{"head_dim": 64, "init_std_down": 0.0025, "optimizer": "muon_variant", "beta1": 0.95, "decay_fraction": 0.932}
Each number is 500 + 50 x the weight over its row's rms, rounded and kept within 0 to 999. Layers, rows and columns count from 0. Numbers have three digits each. The size before them is the row's rms in percent of the matrix's.

# k: layer 9 attention key, 768x768, rms 0.148, rows 739-752, columns 384-479
# q: layer 9 attention query, 768x768, rms 0.153, rows 740-753, columns 384-479
k739 088:474479523484515448593513384514546455487534521466492497572473457535501486459523566504366519519425545477527596512558498540508443548494480511571366517502496524445486469508464639463435451503457523424529439517530452452518577475428423453519447502493545528385496520468467497431565532568489499516
q740 095:456482508480457493505517483577507442488458514477477533556484475510470434559403428470588510496518455499453477485446591409473551497513504519473533503571546474507470529565453477438528483418478461542493469492432447660396463523486484480529519457488553575631477451500489503418476500501510458447
k740 087:496496454458528495546506581537445599467509494521484532416435494445465444436451408484501483508464515497475537427480463517510468514469455487487462527518480429531524555529455624566583586546545549470534607469437408544475481459457487505471435469484470534580497520431566508456569517458507552467
q741 088:499526468500586605462542445469515535508528577519444545525516659536456478445491526446459441500562561429447465536559494567559445536561477501535479546458492509457507492358505416491480463518439486425555453596469521507527492517502496552502481467437457532501445447457450521576536502426557464522
k741 085:535579451531542519510488493471469586500499441455427488461577468419431583357484434498517546544551477532499523449493547527462671508558473467516428507606489536459502627500456396532428420543463469499535529434507468499455479508456561528559522483564506534431546473431482469540573513500448559545
q742 102:479494422581452584449488518540502570528586467438468427466530488499412481484444502405507405468441490509532541479443550515548442484481486485522539480487460462498419403543449457429434441544488443457394431423523526358505500439586482491469511514504416429438437455421531438507513538387589543507
k742 095:524600589558493503495456522541466477494479593507502439558424408387462451527601389526514476480617488532451486400573581437540488441457522496534466488515423493445510387473542555462445444630461408457534526551456554520501470390517455415455528548461429441408461501588457501481491495437573513531
q743 091:461518464429479438520486444530441545467382547577580482485468479506574612463587649579512401502505480568521477526446505634466532586524477559588467495457422513584485529477509511504478523531514568505524524573472535531507524573490463433396519462483507522466546535547498516443475487531546474562
k743 089:547503492540485459460516488476505484535487416496514481479457503493422549422642556494440490623500530539573473455402432588449546472454459501511462444383476543474643520542488559488559489495475533480547454387498467518563409474539469468477504536382548543462470510582503505532600485479511517501
q744 101:573413461366589522389590575454489601522486509635499519453478508502540487537486551432523479634498436437489422463396475475483520536573472497412462403508498468498508532479469418448480430522514583512487563505576545550510445586446474524520500516512548562520534543536421625496518504564543475390
k744 093:431535567442496457549573410474472443605487450562529515543501557524505488492548445457556521571372491437498417517604408485528548467494551531466465503454449552541535471446427524488403490537528599428553526454557537428571505566501401472525540474411573486480538596515464592518554480571547532443
q745 097:422492483505441521520545547504512541599523466449440510507481410442504539443491511458455551436452465561539539515511461479481470440516531495496581558490540538535513455438474482513499566466471534479561452408539515417474495537577481527560483608469420534434525425509534460574463509506485464565
k745 092:484469466476479490440492480610438591595533528443488446527515512373541525445442550502478522439489445533559513554482500517576458456524576449584440493495450440484487395392474509427496597526543459497558434456510468515468517489490502363448475492550534450484529494531486463581481535606497422582
q746 093:516510621550473475505538527516442501563492557428515477456519503419494520432537433420502445451570564515553530468493528576440459549500499521504541523439480426383526488510414511477500521546518509521509620481394480492471496482540537570465532425483494397481575488457428532489508537622512490568
k746 090:471478508552507507526434504520542451458562491488520432589508454472496467533512403484544516428473475513487504457564509610516457514495496501544509478372574541536545538576460495486499563611455574540420532509412520577485447554519512640446516441516521498444505490566486428451536479508496514552
q747 091:526549567479497564508462438463523514518429390611482461483592482529486537556560508469440463500520503482594486515471439466487471518441512484515490513521554556534503460500430506495407517529530395539496486523500504418569632509526479417454589530442443514484528468476494458403511519479484443545
k747 093:463436460464481477475519546519512583529474475515509518512412492507507597595453616477541436479528476578484427520479532485506638515603414474538508463501551502499446419438451486497608517419459566454586493492487562513457558438538460414494499510391491481448504571487498513474486513452462520558
q748 093:487477455497379401521614498560517543543449576535562471516453520565578514534467494464420405439536574583478477498618495520500534493553513451524513526482447459561456508445501466514518607398596453470523528447522492496477573466586543490525488466473566494562502538446536521603569449544532553544
k748 089:510385532567501504547497487579460528541409570538478513508573556535539545526514537472450473483570428561488515582465508463442509484441444459562508567482467497591515419482499495414455460464498536617575499531526454465522582470535551444467495399537429534534447478566476467474474462546562440548
q749 099:439466541404506521515504509442433551580501552578396558557482546507569487458516520468480585480501424496468513449448465441429542657503516408505413502462482504480378549479531432465490496494413536527538510557516535514531460508387468483520488504493424522508489510529439583463491443528418444456
k749 095:487501486506481610455494462473526446469521491494505542500477536547464570470484541559436490507497507503496478532590454460520455523539456509479483510486470607575376517422514524543432459547559543593524510465471497485568520475428446573515498539385390456426495495522580586473576521582409556463
q750 091:443420530504459445522421434531543576438499478474524608451553496461555539558489456591554460617523592454502576536515467572455531585522449581440559453584550534538506514487513570477471499444504483468482455502467571502641415529477475505571442533477525512474588535473525514514552549480484527513
k750 089:458491535483542444429439554396561564501545455385458548487559474563527482550440468488508426543556527484541617477463466529484499519491495573487479589560501527547467506499490494463535504434535467530454509482446573565555467535490549528579418566577522443477503548610569484425459551475464520402
q751 087:497404465601514424418459561567462533513545451544453428497455568441559465397445434446545533532500499530545435451412453512547478478478554522490530499439494483457520498573540436405557450592525521450442509548529458424516466469483444450575502470503531451516445520553551520561482524490500407477
k751 088:496550598474521516551453501468467447509510528509522501527421544531522487527507413477440576401390500498590443531582539519501515458455513568520495440463544405451455507554427570447484418439573482518482432516426522536430533557429441502504478469537392431406484512502477544512562402559562474489
q752 091:486615512508431491525501434464561455526447478480519473567451437499524531446437506539491511539506553519581579532497610621544485521500565466476489483507505529589495414418537552533509516489485455533548446534487458514506420485527487465526488580438474532506417468528489415588517477525497544477
k752 087:593495449476460474502494487504557436574524495543512508474508429483429486434485569509512467524492403574482541499410442550521549430487498554493506480470430480486565525578509505558482592513473530510479442548545537557491444506457523542483490477492515540534514521537496479556519535482509548519
q753 097:415564481490458450609383505618550483523449524502383505511480457463533536468484465601426554508604521542504466528575527513494519503560496535532517453437573439481583510529491434395506487498544488455518452553417535500549453474558414463436577488475439479427558499517512484549509496435515536469